config.toml
d_mlp = 256
activation = "swiglu"
norm_eps = 1e-05
positions = "rope"
Each number is 128 + 24 x the weight over its row's rms, rounded and kept within 0 to 255. Layers, rows and columns count from 0. Numbers have three digits each. The size before them is the row's rms in percent of the matrix's.

# q: layer 11 attention query, 128x128, rms 0.165, rows 52-63,115-127, columns 0-63
# k: layer 11 attention key, 64x128, rms 0.153, rows 51-63, columns 0-63
# v: layer 11 attention value, 64x128, rms 0.0954, rows 0-18, columns 0-63
# o: layer 11 attention output (transposed), 128x128, rms 0.107, rows 0-17,64-81, columns 0-63
q115 125:129121132118127087150139103050082154159161133076103158142138155097130144141185102113130173126132109100136156115147063176121127121116165163118146083127096145146167122129114149151104125093130095
k51 088:121130124134125143130116139137134168111139104148102148116152141138130088121129096149149164136121097118129117130155161122138116125116118137121106100094121103080105093169186092169178129139079088
q52 092:141166102169141154138130106126087153093127167157121139166084127081106135125105130140108148137148099111170120114101160150154135142089141100086173098109137131085119101107153118129154166132103138
q116 101:089111118129139114083122110105157162108126094160124125061102174155125128150150148079123104121125147092162092135124163128118114153122126111152140155098186101099120143083122096090088161130081123
k52 095:126128116134101104114129119127140120139161090147122144077160122155095143110156085090139132126119099173110146091089146132099099151096115173152119129127145132150080154152084156117102138101148129
q53 109:105126106121124144150144155158125134146144118137132141119129152160117096136114096099114091140114150153127111215112181130152111099150089117151143153139174152154087141127152094183110138110170144
q117 097:112136127171166161120107186120132109123079117110164144130142095158105113118119166108087096157137153188112107122104177088134117142188131095153116130117146131109121147087152123138131129146149113
k53 100:084146177151140112090150182121146117134115158133162093094111103126122139143108149152133098118125126114106098136064162123162128172146126119129137116135121132168144108111095140114117147123137102
q54 084:118116149156150113139146143126133166116160160157076129114104091169111085127095149110117113086131151148120117140113155141155141153149133048133143129125119130164118139109119106144165130186104175
q118 140:079126135153140130092103121133126174108106141143125128077149102142142113150134132105128099146131113162163085149116157132152097139150096109139124150149153136103097130105155073087168135134106137
k54 105:079090134150164086115134107166126125131137147128100137081083127181114114110147124158073125156153133151130125148124143125126142157129123082155125133155120148122127124117139092144137123148103122
q55 111:135118114141149146126126157128122154099134166155171136116135130155172114097082118146164123129165101115117098151160164131142103144125112113138163131137132164087114116162135095121135111134093125
q119 105:148150104104149133164154135118120099159129130113112144191114160116095179119121108149121161122125156158099158075171096150102156111130132134114113102109108136141140124158144165142110109125149116
k55 098:118154121101120128122133180121075133131107122131121117171180103086137172149102178088156103115089122147089115116122127145148121147142140136089141137133097098130101139094156154168135143119144119
q56 081:153115088080119146141122113081109136140121121116175116135110152107150129126117137139134142147134109121143118096150112113141124091072117203113157122143169142129101144132123135096116110093149089
q120 125:123122133088136133145152103090152136144154116117136129140103163138105143124157116126122136104111160095116144112167100152091131125114160194140133098116117129161153127144082175151062119111140121
k56 098:160143139135112180134117119127128126104095122111150095138139119152135183129107135096179131105125125092107132103174134115135132118138132128129100115095138102125102093096207132146146126118150153
q57 095:123148146200158086121126121124107161121150141137096110112135098142118086111137165160138112082165137172111135145120169138129131138162128100114153088129096171132151116133125094157134132163134117
q121 094:070087118137101146146109133171120136151127098131122139161128083112142133134153090136146135123139111119112135173138182164147129119114125127121156161113120194140137150110166115134165172143135127
k57 101:148114128129159126136125124124120142153152110141086123140171146167115140103139087149107111097106133131137131150140133137113147125092143098099174121132087147104145153084135128156134101156115103
q58 084:153125093085104159163112134076115174127099146108100119150131149110142108124094138127131168118142103114121089103147149094159127152129103130076104138119138120129113086160149136131135145139132096
q122 084:125155156073129107137162113098144142114097121127142109136080149146127168146107118095144151130120132087099136102158103155083163135115131156125133122145136112158140147137143133106099069133140102
k58 093:141165151105136179134101126148098082117087155108106104116112136092127200132122130113117140106093175129123129140172128148119169139154154151102154129122114142134074148124150147107120105111126137
q59 093:107077139132183140086167125145144129115135135109088155126112130180145124069130138152126096125121114129118150122110145187107147124132129078157121117151108127137133145122133101117117121163110150
q123 080:129125116138116135106134105100154104146163134150090112161141134148121130130137142114089151181137132188129100124102114112131120130122118132151133135098120115086110145156142106100143169134130143
k59 116:099140074132133082098151116119101162146141175133134124125131116152123113134092118171138070138167109129174134151138100148140086109110093089140161155158160117135123142107148099136141164130112113
q60 099:138170118088141151114120096122127153147107134120167074147155105105151145126102147154143128118160125110120152102095139154139142175137176111131153100095134149126155114170106116097118139119072126
q124 108:112141123099138120111133114156141099147113122153131151176124103096108137119132099113115102119102158116102158106185124146112110110114156115116137098088152134177151115151133200155105105069169136
k60 100:147152131105135139136094143123117090145118138114109132156196126148136099135138151125153062084110175127122086168110141112147112131087140088110100143112111123137123097134140134168085117119085116
q61 086:097111135143181152123149146144160111090096141148122139140111112159094148103115131148110127143133158113103148140108137167134167138098129071159153130155100128124114155116114124095138123164094145
q125 082:101145131170137135114163133051111204149123130115119143133167135136136104158130158144094124167167109123143105128107141137151110133156116139167118142137146113134111116104128081089152160142137134
k61 119:117138125147125105122140158119111141121142114112090159127134094130117109115123139131127087153159101134133113141069160104175090125182077106148152139121123085133108082140152147175135158125153115
q62 092:114115124080105155139115167133168070080083134140163115144119135136129177158115099103112114129097146131138092177174111091136147131121118157117136143154107134120113125111121160155178137097157141
q126 109:144158139143129071108184152109072166127129129148097120123133145102141138153118170118111153130155151134089154107149087144094169152161130149119114105141081121159148156107097130147128112127159109
k62 100:123144133164126168106137139123089138115114127141116166115112151089125155116142152125110152152137145139098115140124160133176108112188132151121154101100135142149079114148147122157144132162139106
q63 076:140131139130155102152178161123171111123162106153109081114104113137125119153154136143090106101109146174102160101151111132132139126141141068123160139141100128165163128088105113109116121150151179
q127 108:098110168105153154101158145129109164127087139131105111134149066136123091143155119146084084110160134134136127149120166145174102089129112110164133152161122129128110122128125114115108127131145149
k63 133:121106129163154147117141135151125139122113159081106149118082108195143107119102142154100122149143127126140094196156145116120128139149127086149141150123133114154112119095186118158164109167145112
v0 097:170140098143121132123122151121127158153127123161124143149061078119099144103128156158119129173134153095126146134145174146102111128107144138120119161161115122154132155156162106149110127174132151
o0 101:124087127139117118134122174089124141131091092138077116138140142113131170155146128149095076113118161145103147166111111152129145157128098096118106140127102156112128090155104169106154103101130121
o64 089:102105169108141153114133131187189134133095135120155068108124121141139097156135127086143159089157113124143104089149104135126158114121105146148132145129150085108138115096110137155130124110137100
v1 096:108100105060152134151132161134098113127096171130172141124128144135112178128116133126120092136130158107129143157116095129152159144139116164108148122139149150099146124139110135139169139142165091
o1 097:160140151096137128135164124105128141129115073087111077141132163068116079115108118106101136136148131106091155122111112126126127125127101104113168127125110098123137113109130107128145132128149161
o65 091:164125114091118107127217106128164094099166139123073144130131119145149137151147146130123161159095110120104119112127151101164099120100143160159108151123125143128105089161128158108090125143094127
v2 101:111117144104143096128130115079146153147179099153137130121129158102092129118169080174136163069133129131129133105116127143129165109113135101131123108156094125098101156102144127144100132149116108
o2 096:146124121108102092100130102107140125118107163148128130118155100159106141139149113147124065114150114127122097175118131163162120130167182094104120142123156162143087120123077135143092121165141110
o66 093:171134142143136170120134085164114141137116135105144131132118109130151131173115144089126123170145124123122173142082119118089105118148130171173148154120160137174123131163085148130154111111166131
v3 112:114082113076150127105131116079123118130131161128145118092167151103146170125122098185134131126126131108147147146136147117120155139171119125141163101114133124117118151123100132150140121124134096
o3 115:156082143084135156107165131123084106082112156105087103153112115092108104120126122112132119166110111128093097105138167126131130129124134136140119110110130143167133129141113140077131194135134119
o67 104:148168133160142148163213117153141150143119108105094152149135169151126132168120166052114144166103106149124132135135109122133106134140150153145114152153103126122131118138144112131126113137124129
v4 080:105116123103146139123114123111179128090127141121121114103081099132153101132112148116135135099135166138087103140138108080125124088104143171168106164136154112133110103162136123140147115114152130
o4 084:125104094133126082129066124129097117141137163169073100133156093115130141123120113141125130112123078172099101103132152135148112146131123079093142097161121186110132129117100127129137149098099136
o68 090:150130145162135148135140128154116169174140108139135183169176173146131087142120107090123173138140097113143158137106114152102138149114142120151118113086098118120120129117179126119138165133141106
v5 103:136170123119092151102111140104122142167141120107137109116129086090121079156083163143138124109129102133149132098097145149098098106164143138137113184131142099058124106152138118174136129098126153
o5 104:126143128152146073160053159114153155144119124096095165121106127122107149115136126147123136120124141122161094152121130147126107132107122138130109100122122146123119122139103158131119102154116114
o69 101:118102101131180126132093110141091111100146134170107134170150121153123091149125126123113129119116156165093080141158124109093162151097137102111150093140128164146143172108156133126121155116105133
v6 082:125134118126112158159129124177151115095136109119144154122107097117147100105142147116148120137107157149147151106152124100107118105114123134127095103127130143129098169102120100151123116141087185
o6 075:143105108157155148152099137170092119156174175099111167113110105135131178147134115131146119127108127148150088088131127145136135113122136097097152067144152132142084104149121139140153173128145146
o70 087:128105150131163125107182133099127163144133104096148105108157171160125160147127130109127124111151108092125173138118133147130124115139124136166104143110130122120135122089141125095107113133138060
v7 089:112136069134103127131124101137147121117150126139118117169130138125132139147129122105148090107120159155121119073136166155142145088095126128102176120108160120131106132146125113157088112134105134
o7 093:118167141118125115138065112141117142109082126094142169137132117117131142131087131160119111167124129125144180136137116129161114120142128116046107106129138121136144122145144115171154187128153130
o71 087:075090137123157124122047204126121137120149090121171149122120115128077107121096146148130134131088134137085109135099139096128119110130141076157135120145099135118132150103111117106098133121141110
v8 086:095105146108048172115136122143096132094106140108140115108135106162121084144175164205147126156138130141147125139111154134104118160154122146126152124148127144144136115159141118166112094064070162
o8 090:129136153148116174102123161114144123131146093111134154119080139131127112116108129107113153128131155114152119126120151131096114118092109136170126130122159083108120111123158155054152151136116114
o72 092:132141111100152090161033140124144141130140103119157065147113133109119158124143135118133090096139133139117132111155102103131157137150114091092124122121105138148133135116082096133115104142182135
v9 093:139096110138113125134128143136152106094133086141126095154094180142117150131095056099166137159099120127099155139123127116104119073124138094176109097132095147163117120116172131130143160135112097
o9 095:152114141140113121116183142128159123127101154134120135150135078182137127112122119145130127110126140156101109135181156156085155145099181147169115121152135159136114115098148109135098111096121168
o73 099:143125091139157120136169131153171138135112121127107150121162131115160127102165150129091112099166125134169102115116098131169104152135102162126097117138183095088130126162094176130133126139136117
v10 137:144099093154137087147119114130125114131134147134072144153154102151082105103152119161108112129099125148093187115105123148123121152111123097145125110109109164142113132151103160115098111134077104
o10 130:109111146082132134137136121101185123144129111103141146127140173128166147131123128086084092151121184118135108159143069135151146098100134158143104144154131082124110131092145144125153095139151140
o74 111:200148134123152114101145112155107152117092155129148085134143144133116177131133102145099157107113126105138160127156133163139126119204095120177117121117133122114110136117116156161133114117169120
v11 094:099127133083106138117129102130097148175097106122165093122197133138177122140156140121166083112158131118177094126136104159130105110137113146106121132117154055098158129111114106154122134115142140
o11 106:148165115134122188119115101140091135106149146134147165134106121119102103102083128136114181126123093095152143127069154112122104127150132111119142122111149100108142118164164150107134158135108106
o75 122:099134132112111092119076180105135089084163101147112116112079103121100138159107160123125135131105132154097117136132158076130135159105156112083165133165113160165115122128119090099119114138104150
v12 092:130131121118182151105131122096102152102142120088129107109083097141099101132124129170105119123080107128140115141114138120129136135161118081137143095139090129122128144110134127149118108096150104
o12 087:119089116089102111110166133095135135112103150141146146124145159113140121142169110143165117147092134136134106104168131125100135093094131104144125098148153125143149104110065112077115167146150131
o76 093:108126160172108155134158112167103163162116149148150134156129183138147102149117147111121154144145150142125141126107074157147139128142127177122168168122134128144139154183137133159139099092124132
v13 107:098124112131130133130130137107151138152150135160081159129106153145122114162119158149141130087125120121137119125097156093103113087177136117161112074135125141124125079162114156168146116086148076
o13 101:121115164110155105134117161098120103121130128116119136141151141174160101111136144105125111096159150122144146169175195172126130136095119170168099094124131138140108138105135168160129150073127110
o77 109:116110088145128133135034122172124143136110141149155147139154093117138126081152098148117137142095118141109121081117095131130121162082132069109164144113109128096134159150176134122139139141113179
v14 092:147109169131078107125123035109140147127117079153124151120127114136126110139126091104109144131137171139147110104094104116128088147136130106127122134169120121158092124060103130100106098145104108
o14 090:111155122186144120132085153108158153114144120124150152110104098134113120163104119152112097146110129146119076122123092137136118114112113113074095115130141129107148138143124121095121136122120159
o78 089:134089118085099131122151164119092147143130159093137089165132132118103148098140152215132119115108114135132123159159154169163160083158101151176155154133133144158146113162110122124086106120152132
v15 100:122125081106096162119119163116093109076075142101107125114191126087133066129119104163151104121114116163113124154126124138113115137136137121141168097105157156110112103147142130158149122120163157
o15 102:138121136127129149119048151136148145132121120081155100129109144141123131102131116142096145125118147087150089168112168153112116094119154134114151145138113119134092122083154162107171145120111125
o79 103:147117140128136119151049100123117147145186114142119150154110155154114124181145167070148131155150116101140114104109136126156145148126157140127106136119100121135146144154136117134134087153133101
v16 106:140138163155143091115146153118130085122101129104147121152147153148102135129104090153114139112136109129121127113092117161119149102196122144105142129106177157150145132133109106084124139077169166
o16 115:128162102138124080135174108167132138154139117159175142133102124159155139130133135132145168111143137138150214150125102102085135144163102135146144132122096145141126112134141114192091106139124127
o80 082:118141069096121169097143129115136123106156141130113152133129130110160138126155133113129101130092174146132099103154185118150101111091134135124126062114090109105098116138123129140162131167083127
v17 106:164116155156136111168119134150146134137117123123133135128119171152145088126144140099111154138142092193128099102124096134143121139154116107119104147139105099121146136141127103114113140097081167
o17 113:113211123148134140140137121173131114137162131157161171121083138153133140122100131123178158140149152122174131093139096078124117087142120154172135097120191086117139105142171091152111107127143119
o81 094:098111098125097150076128129097146087103108142111164077123119058102120155083144127149120084106120179129112171148146150182084142139102159129097152117157101163168129137094105168133143136150106127
v18 095:107115157148082117102127150114126104128108204116124155145129166123094172141110114098135104103117100128113129081131128182138136099154140141131098083123117188116127109104114098182111120081128120